Weights of a small transformer language model: no biases in attention or MLP, 1363M tokens.
Each number is 128 + 24 x the weight over its row's rms, rounded and kept within 0 to 255. Layers, rows and columns count from 0. Numbers have three digits each. The size before them is the row's rms in percent of the matrix's.

# o: layer 6 attention output (transposed), 768x768, rms 0.0155, rows 187-191, columns 384-511
# v: layer 6 attention value, 768x768, rms 0.0187, rows 188-191, columns 384-511
# q: layer 6 attention query, 768x768, rms 0.021, rows 192-211, columns 384-511
# k: layer 6 attention key, 768x768, rms 0.0184, rows 192-211, columns 384-511
o187 084:143121099131125134088117114108101115098152106144124130094158092132127099138113113156129131108133178118092130083153138125165140119118128148136116123111103133162171106179098141122132134148145132085108092171089142130111113120120142123134119092098126096106148115090110136127102133154139133103167175134131098112084146102127106096145054159134133100145069105083124148123138129087151115100099
v188 100:130093164152100180156126107163147101133105167089110132134149136126122184165120120141154134101128154102126109109139131153130173175154141170107128134131112092169141151152137140151132146105109132141151114147125139117146134147105132145136151077109154170111081148099154173134107101153168177176150112165134083123114113109120185103114158102146090118149111115128125155144111093189168178130111
o188 097:096078144137131102127122098129152101147109140115122111099149171112142151136141132111111073089126102135077098112136130154195134112137105120109171101114073122112120114147118096094148113180102129117072179117141176113124118135107130121133126104106134106092124149150149148163143103133103135115164154139136134063120090135153132127162108138126171129156119140122150138167156177104149123114147
v189 098:098126143128142118118130107124122181168081120134106143169106135146118100132142147123115145191129152128100109108131148128099195118154104153200124099166116122109091114067117119137120143090098109147156142155163111153154119125152165120125117078084144125118123151130124123142106106128112104136096131103154142114124112121131122094118160139040118140111122133134123108104106170158124155164125
o189 101:129158073140118100123123103149104144099124133133128120169141154101125117118108132181130124157138161139141136120136083145122120157145131147147129145152147086114103109093152115110134163099139103103152124081101108122131114120145126130090162190139089134170102092125105141111163154168146137181093171128097109094138122074141181107114113113093097150122124147117101100146121138143147107109115
v190 100:113107125121131167154148176118113118103132129124124143104103144155101136158110124134123099140128127139111151089111132111103081147124118161145147099122165160094126113141127127120116158088121170122177118109183125136146142116153118122102089124106134147159130101134134106150124149142116103097138167146161101103113129127141103113112134132144104115117154091122110115135159137143105172096133
o190 102:088125105130136138128128154091128165134121129131155130158131133143183147142146111132110126160104146135112060095140135114111139108147090127109113117127135115173153095103124178086112136140127111071113121110110119073121156113162187152153129143102104104155121115085152160122119138173123131128128157097140073110141126111116126107169102167115142125107083088106149117119096076109132136106068
v191 096:155140145123160159068128144130097145114153103088137104122171092127170159127111146098101146139102131115091120129132083120120134136118095094147116127106105174127119101150095143081133138110137134082091135146098121137132122089177144131115108167141109091111134121138136170106097126130113102083091102119157148140122110168097121161143120133130127114111136121123112117111088123121104142090095
o191 098:149113104156087108127064152103172181170116104148155140108097170140085173151098133138169135125130126131153130120088112100150143130134164153126155126127126175157171117152105163149121127137098137126193094130120130109158129123151119134113132155101123145136168146106109134148100121141095128103121116100103090155147126112140147087132130102103131126080137130110061111104155123119148127104156
q192 087:109150142161120115123106069143128125136130117126144104151073158123120104106122124110092138120108111112168119184143103120134101153106145148155123098142103120146085161132116120169096115162110120145157120130104128094152154151111049161126155118116119118162132161125103140165118102143056164157107103137125113153132147147144122148141142131121163101088129122130131175095173126127151127109133
k192 083:146151117137133141185103153112130119132091138105110124143119134139146160115112147135104155122128127150061100104137168152147122106109128133128104168149099117116126095130113134118125108069099095151109162104135127098107123145125171118090121117113158175092108125154124129119123117088182113129130168152101122155136171125112164158127100142144120152152123153106082131089121174178129103139132
q193 086:183142153113156159171117125139118109106146147106095187171095143120108162153079114158127086097142162153152107112103139139137124183125107150138133121130157123081149129087161103111178187129112144124133111117076134165138137108136104160089157121144125124114114132091093153111155104142113127143120112147128149109109133151146127140126114101122112110078119081140138082119085137100138180135149
k193 087:119106151121110094089122101198164108109157140185137111095126168108122082119133150097105168147115129144119121123137119143098108155156142114147163131165175137127102104119143146143148102117178134165126114114119109112139094075136138132150199112096116110149150128133155104127112173120092142143116158152105119079120127118158111145162198115114124123107134115139151074122144117131149136169120
q194 086:115084150131127099118108148132119113119127136120169096140122137139095101160157110133140125130102150121106139164144126153124113078156118129102111094124137094121092120126145142122117120093074082138132172115162161103118140132115109113137131140121124160123121176146176095161118131139092157146146183156161101166088145110110127111126130168141125173145152147151102188144133164123104088140117
k194 088:111160105137110151166097128123157148113079140107085159107104080122104126117112098118133094139153113119097126093118175129152107094120148144112125133130120148123148137112109077110087156107113093112097156144126163150122138137167112129076105103138150139090121085135084145088150126094108123122134147164150132124138176135129171151116107153160144145136119155074106113100112077164181105095149
q195 091:117134143069105150161084092174137127131159151162110120184136124134091149138092093134156114101121100127171127138148120142130163157129089110147114100134110143116093127112149120101136144153135138153154124109103121098094191109170118100087130143134133062146132153138164129134124132142094182161118127181132128101152154133161139156101122114111129139110120105088106143134144113148120135160146
k195 086:146071166089103097139142125126107134126119146146147152073102121115095127137113107110125137153147162160131180156142084110106159099164138098104149094124149118145118115153135148134124157144188156097108113134102144130143089132099084155166144116107101151128132125120125119111061143142101159129156150136145134136163079141169129145168136134120127110089127097108147120133138154136119128125081
q196 087:109104125118121177116154197107119177060124114113147144125148110103146151154125148124121098148142131180105127093095096096137124144070136113118131144158149157127174112153147101130151144112170118128113134131101155160140154108160119128096134159169134138100113103108128133128125157137196119107112118130142117128112140116078140133104161160167153120120118134134167117153139116086154101155140
k196 085:162154087121142075127138141152084098140144159151133128178142100129143136085139189147126148152123092124144125122133142088159125121133105124099185104143127114166137134153129134119143137132103106139153137118128129099113099126082124107123131108116113093116100153117098114175140127130137119118156134115121116124134098152111114124148060140109187158153142121139130148145084113115128118140132
q197 092:135168169051144162144128111166110147136137125139144126174121153145078079157129108097129105079143102114169142139158114127124153157162110115187130131127149121121118143126166136115140132126125142145124129099110157139136122140141145125118127117144137173127114147117126127145098104138114150135168101137113119127133137111116149142136107115087110085108143165101134104153148128133123146139152
k197 095:117094124154110102130155081122154142149125153158141111085133148135118155114132137136157142179139142152140150146134090145099138113102166122099099101134094139145159132088129154134111180141122139096121067149096122117137139134151082133105115175128119090133162142125110108123104116122060124102115154125109150068145124119137144163120149144116139119109145109111158103120138159130104131137113
q198 093:139116082119093139131122110099122146123168111124149119145098113087124106112159145116078116177148163131135112081147129123096109154083182128156143178127144130139155144113129124155128113104144156104127145101082144179140143167141179167096112127134111167170144101136126168107127150135201176110127132096152172118148105118118100128144151146153150135114126128128188108133120094165120088142122
k198 095:115121134085148146136135134193133118167109107172109123146134142110133096091116113124177083125167149089167147099109132139167079139138108081132139121103105142122105142123146120097150113181140125118136107122097114111111148136172152109129134161158111123084112123120115097160176113175135117159144126117163143107103116123116130129108147129146112134113137126176099135113128129101118094123135
q199 085:098090132123094179133149156108143061160110133143139143133085124107116121175090087111149144100138160149147120140115130149148127129097150140154099136150086167116141146128111089133142172090174128134124118140069130137115172098178123135106111134110123152197169128158100153099134103129159155138113121132117104097072119117148116131140142118131119160104141100148164105118137129169161130151095
k199 091:144171140152148106124161100132062155131157124120157112137129099114126126121133142077093097153093143124150135107147133098126117143116081138131133113129166111088135110148114141075105143139126171102124145129121091116124088115135140135136195161093113124140112099118087118119119125089101110162145123134121099139108127124112126107144106160117168109140162119172106125133106142118122134101146
q200 091:144166144135174158071155144092090199103151132130151096128135101152130157101153131125122109129154145089127110125133133171152087116107135135136111118139170109105120149112130171169110088159072164128106171164099092166133126108092146129081091137158143146117125107117123176127163176155130130090099134106142144129133082146113107113156128084129135121145083166104146126130106072122085125098145
k200 094:120106158133097123150142107098147122181072163193117129114119139109134154144095130168149123138143156117124147134118133143121116163159174135089172078123108142161138152103141134080115144171141138076135100159097144132094144131168115150110143185159076119115142160122124124147138103154096149126121141073154184069109118110135112190154126132101136133088139135120137119105168124126145067109146
q201 088:109177145135149120120109117146119110147154142115108145097132122138143123147160095104131163138114120112132148155132113137133105098178075156158115101146130141158084136112126143141107128113112136094163134112139172156144118103078115131090151130140139107111071154134124123128142131143093097145143122138163123103184162102147131135120111140070121101151120136150132124126120153161082133110163
k201 093:103107142115120143133091109138126085128118143092083112175098147106110095178152120086108148142131106158158117108122124152096127177137163130125161139081124108081121129131128142142149129103133146171120128113117106119120090104173123157164148161102084123159154155127147132100098116146085152120132132141137155152085106124133106140121144144161107110130138139134131121130159093091094112137068
q202 092:107175157134170104156087090140136145107132146137160137142077174135124101092102116113119120077145101126120111129118154138128098097139123116132119139139163115124135159133128120130142105175070120087080175144131143117127100133085106159118117101136158142120093136076114128110174109097099159123158077154166116109112139149125128146174107124121151105154124145101108084162116139126102118088147
k202 092:114101149093123105149118162149119111122117137157141146131137121114087130138107099135143143179131136124099159139144132121139115109129117118083154102110167146117168145137168105127147144133158151131108084166104105090135148151159123115158149145089095141134121151153095121159112080097120134168105146125137151134093146138155121133143179147109114080100132119114134145104161135151126096133102
q203 093:124141129139120183157115131107166091134143129131142114130119135108110118102133155134125125161152114139171100141119111141131079095156130137157140138123121123116100151105129120111123136092129131160139135062137121081141171144152111135158097136085120161153174177187153136113085111108124126087146134143129138109159121148115122150129144116145143157125088114121103156133164134140140171108095
k203 096:134104129115138158071142073136129160116116147153110103115174104152131142138137137101107143146090175148090134124114137132146155124089128136138111148180154110175119161152101099102119111121102131105172128141155153139136141115116116092131161120108120133137112077111108170124162144092133116108124158156089111143149145121154162075137112097089166115128120168144145136101114150143139159169119
q204 094:123147148147145134096160144113111160088172135104118126120137106151145155134146061083154155107129104140091149096149084121131169067105085148126112119116108129140137135134126118148132107122100150105130158135131137182109101149133153120116135105096159141139106141131160124116115116119098166147065157162145130132137140155108148134110143116138156123142108153129159124139123105112169112148158
k204 098:174120094168127088102122100133151147127124117095170156136098128135131169118126167135166128152139116184122142139133094097106132132132145109096128139146109119116142123117127103094138143139140126089126099105096093113159126147170128168084138141118109149136114123111126133129109147136105070142130140090145151112158089110155154129133119128109141150109116142116137105161082127142134139123106
q205 091:133115127124067109163113133109165123160104148140104112111081112097104142149098070121139120121112089127152119091136059114113164143135165122129124101082131098131125161120132100099169137095125123138113135130094128092143137133127119140149130113117100121170135159147175081133073073158109165141161158110109137164110134113144132176112149140114094125094129138118140137157146113132125111130140
k205 096:106137141129141139137090136133081131188121130143092167102132125156156134155101174142104116119135145139138130135149103138145111128146082102107128093128109111169122141125133118117100162164157137107133134116128143140131124145161146122112152145132159102137092118142102074132115127118160122130105141125115207117118101121137113103111109147083154101125117125143135125157151148145121139087147
q206 096:116122131152104116106129136122119108139092091118156136118131111147096132097111144151147070131110124145121106122130150127135152154134187102111148116130079150098158130127145108120102133099116111156097163114080116120160130110105193130133126101130104147139155110131102115152114129099153110111110152117131153122118134099105131105123167143165105088129123137151160182117111131149111099093086
k206 094:112111161144105150116142144115167094117110156150101134108109140136173119127117141140107109106134155111104106150149125142164134081131112121160156099147074118152118113117109113166132138129137117132131119146126191156126165124138142088112081149147162075126148130179110157135146126133109142169128125108115114078165121182175099150102103122090116136150122112113144117110157109127110149169180
q207 095:136134134137136108100083148138133135115115178122136099096083120140125135104112135136167075127119132121112117118117130109135157167107169098128125097099140137139114118113141128153136097102096116086130117137097105145111091159113142149151124112124131114120156134129135129122136117094137142096143149121124143133110087107148133133121103096142086082097141130123111148149123092170126109166148
k207 086:114122172153128113150108129077147151178105149176134073086130146154122166140062129128139137157120138126140103184120136106125171115105093123106116131121111138142138119132122127114118134153150110073111140115159144138134176152152140076105128133148140110128148116126132099115128149134098132124147154162152152098096101171162118094166115138123139152140132135145140101133127117113111119128138
q208 083:110146159086128141130117110133089139095135126149140102186116140133088133147129118114119109109143158144124160186122178158145105087165119142158130114110204132146124099122138128132143142164122119101137138155131152091127116151107090106092169098142149142126116096127096142112141129147155135100111083151157125102147132159151136119114131117117116107102144126095122084147118109142096106123137
k208 095:123101152076142101173119123168117153158126079128140107133124107094116088096090123139139125143105130149106148132107134145131103152141095118116123144125158116105135164116134127132167112119146163157092117111102118109121078119143140122149131113156110109144094119091122097090145122091119121126113139162134109131144126121118103134156133112177115092144133110157155180086125139142122107155101
q209 091:125120194180142136116172166133118107165132123138148151074108147112134126107118087121155072154135092128147115170116080108127191160081169125159159105126099124107127130122135099169106102106135124153119137115091151153128137174169160166145107126139119126111127132155158110142093099135146130077150183125154185122133114103113138166105180117151100076139143108127138186128100114124091090122100
k209 083:115113121121090156113105154100123100087087136126137137106134107133110139163134147173144141160135128135146128171134097156094156111138127132121148113145130121132171179155109142130138112133144112110111113120100165122192126132098111147149151157117114119145122107104091113119123137145131111169130100125179132162109114103156161128145127135076108158133131133065104080166133144137141128145129
q210 092:077115103061170146131129146114146147104113184138144137129134128178094109162127171103069177136191142118135118151122188124127147106140107142117106164124134148126124157117086159165131114142135103127141101114155133104104127102120124079112124116099147109142135112078145152126134137103136168126151079124134080142156120147152098102113107103183128149139089116142121128126097121096132175150115
k210 098:151140101136135099126102113148130157127151134100137085169115141142098133119150085099142134122096107134117139101112098127106146129120139126147118154144131166120112096169124129112123115125117139092105147137150094120150095116086141092125153153103101135142148134109116141111117163165094132146157107140106128160132138123154121106132175135138099105156158101159141096178151133157135116136145
q211 088:079131101127134094126161123101098128113173148131116072166115073153115146102131137101096149104168144133120131129141170121102115109137077182130136151149136125127097105119142134131147156135111162120153141128144122140136110128118086134120132118128159165135110110121141199075140182132109109134123142130149094104168114204143145148116114104112157163130136104131154165139142097145168122172120
k211 094:160141060136193120148144101145119152143152123112118152160105146086093123118176096119161136136130107122116147101134112141152118130114161132131095169142154127155135135152134144166123124128127176183147126123140143110132088111090110119094174110124121114095135092113127107120134162114151145096140151130162103108158148142094126109156104176171114123106137121149129152092129156143156104100138